From a checkpoint of a small transformer trained on Wikipedia.
Size: 15 layers, MLP 896 SwiGLU.
Training: a variant of SOAP for these matrices, 199M tokens, 3037 steps.
Each number is 128 + 24 x the weight over the matrix's rms, rounded and kept within 0 to 255. Layers, rows and columns count from 0.

# layer 6 attention key, 128x224, rms 0.0517, rows 20-23, columns 0-111
[[117 107 102 142  98 137 162 140 116 116  74 143 147 134 131 143  71 127  92 124  93 109 114 131 126 147 168 147 121  83 106 127 131  95 165 183 151 119 123  92 115  93 119 119 168  98 109 124 128 110 127 129 125 142 171 129 133 157 126 132  95  86 129 145 144 182  84 101 162 154  99 136 121 117  85 123 126  95 168 142 138  70  70 120 152 149 133 123 106 107 163 123 149 142 116 109 139 138 141 144 133 113 129 187 148 108 116 159 157 133 122 132]
 [137 157 141 133 141 147 151  83  84  89 151 119 148 113  84 122 154  66 115 142  87 136 110 117 143 176 122 135 175 150 163 141 128 126 152 119 129 122 123 142  60 178 126 112 119 135 177 155  90 150 119 139 107 122 114 138 102 123 176 143 157 109 125 117 119 166 121 184 135  82 138 101 159 110 121 139 132 153 133 128 136  96 159 194 120  99 125 150 123 123 114 121 105 102 113 137 144 121 170 162 128 154 141  97 111 143  97 107 144 142 165  70]
 [ 97  74 119  80 168 136 140 145  83 159 153 141 144 131 124 123 110 121 145 145 129 115 128 127 109 119 138 117 123  96 154 123 161 119 127 126  94 127 169  92 132 156 142 163  94 153 150 160 124 156 129 131 146 134 154 155 130 119 171 171  88 102 142 140  98 119 140 114 133  80 176 126 122 139 133 141 124 132 119  82 170 136 122 166 166 140 114 139 187 107 101 174 126 113 108 117  63 162 129 112 112 141  89 173 128 119 115 151 133  76 119 159]
 [132 117 154 117 103 132 103  91 143 106 151 129 149 146  78 110 146 122 148 144 135  89  94 198 159  68 128 122 173 128  99 114 122 125  85  87 133 146 113 110  80 126 134  63 127 116 149 127 170 158 110 112  86 128 163  92 172 109 147 130 141 123 144 194 141  94 133  77  70 178 162 138 128 140 126 206 151  90 127 116 108 117 144  94 104 131  88 133  92 135 142 126 148 130 151 122 142 173 170 151 132 137 145 141 143 144 106 140 174 138 129 162]]
# layer 6 attention query, 256x224, rms 0.0538, rows 21-24,85-88, columns 0-111
[[117 163 135 135  93 130 136  96 118 145 107 127 143 109 173 125 167 130 132 105 106 163 114 139 109 119 148 108 137 160 100 152 136 125 141 123 111 128 129 150 117 113 144 156 107  85 139 110 129  99 123 149 140 123 113  95 126 133 161 117 158 116 135 126  95  70 128 117 160 181 161 139 106 106 128 127 128  62 119 113 117 131  95  77 140 114 157 135 126  92 129 178 119 130  83 125 126 115 122 111 132 141  66  73 142 110 158 132 129  78 109 151]
 [ 81 119 171  93 143 129  97 113 110 203 134 137 112 102 133 133 101 134  95 183 117 131 125 140 155 102 117 121 141 163 143 137 110  95 102 142 113  96 163 132  98 157 122 159 127 125  87 153 127 143 168 154 151 136 137 167 139 149 157 108 131 107 115 145 132 128 147 145 107  81 128 103 105 111 111 140 134 104  99 138 134 142 191 127 116 139 111 124  76 181 113 180 119 107  82 167 115 165 149  82 132 182 120 141 124  77 128 161 145 133 171  95]
 [176 101 132 144 118 122  92 185  92  96 121 129 129 148 155 116 108 143  86 139  91 167 140 109 162 126 111 124  98 108 115 121 135 105 104 131 117 100 128 117 134 139 186 124 162 142 118 121 133 158  86 143 176 117 148 134 122  83 129 125 130 122 102 136 135 114 157  96 109  74 104 100 120 128 136 111 148 134 139 146 152 136 107 167 188 122 125 137 127 132 100 128 119 156 125 100 103 132 132  99 136 152 110 137 134 143 128 127 137 159 131 150]
 [ 99 127 115 149  91 120 147 156 124 214 125  90 157  99  97 130 102 149 152 145 124  92 143 119 123 123 159 157 160 141  93 132 119 111 108 118 130 100 117  96 121 120 114 157 127 133 139 153 124 116 127 125  96 167 106 141 120  92 134 110 148 137 127  90 114 127 145  71 151  79 167 150 165 145 123 154  99 124 128 118 155 152 118 129 148 149  95 124  92 114 149 145 154 154 117 160 124 150 122 164 158 155 126 131 148 122 123  96 156 117  98  99]
 [103 123 115 152 100 127 109 146  90  95  71  86 137 114 131 160  93  76 112 121 151 145 104 115  92  90  85 116 102 119 102 130 157 145 132 138 138 130 160 132 150 143 139 151 132 177  98 122  88 142 155 187 113 143 104 100 123 152 149 161 133  92 170  83 147 162 122 125 117 144 120 140 100 168 160 123  83 128  73 101  87 133 126  60 122 135 127 140  98 111  73 111 136 141 106 121 131 139 145 135 125 135 136 138 167 181 149 111 112 127 153 150]
 [127 109 148 142 124 103 158 106 111 164 133 116 122 108 127 109 119 174  94 190 127 148 131 146 164  82  85 101  92 124 160  96 110 103 147 158 114  69 137 154  97 102 125 124  87 126 105 159 106 141 128 166  96 128 117 148 135 115 127 126  78  99 120 119 123 148  92 144 109  91 119 121 141 127 126 124 145 125  90  97 129 109 179 111 103 167 112 138 132 108 125 170 159 133 101 108 192 101 134 107 119 124  83 110 138  98 167 125 114 102 149 120]
 [132 133  75 148 114  93 165 138 150 114 126 127 104 179  99 121 101 133 150 110  71 156  73 115 163 187 116 122 163 142  99 159 139 143 117 134 125 147 129 115 122 140 151 103  97 124 118 144 142 163  95 115 113 125 140 107 139 117 148  98  81 180  97 130 107 115 122 169 100  79  95 109 120 112  54 184 146 130 106 144 127  86 137 144 136 139 108 150 137 122 122 127 130 145 120 128 101 146 156  62 152 139 104 135 109 149 122  99 119 123 117  56]
 [129 116  92 117 114 185 108 172  95 159 117 155 155  92 178 150 178 147 111 114  78 134 166 139 155 151 161 156 118 129 132 159  53 159 110 172 128  97 202  86 188 142  74 121 163 136 152  98  96 136 130  89 116 115 119  87 119 170 132 148 120 132 112 131 125 128 137 133 129 104 133  74 145 162 122 138 153  96  96 113  89 146 110 101 130 165 149 111 112 113 118 105 147 108 121 130  96 109 168 110 157 139 110 112  90 132 129 119 107 148 119 144]]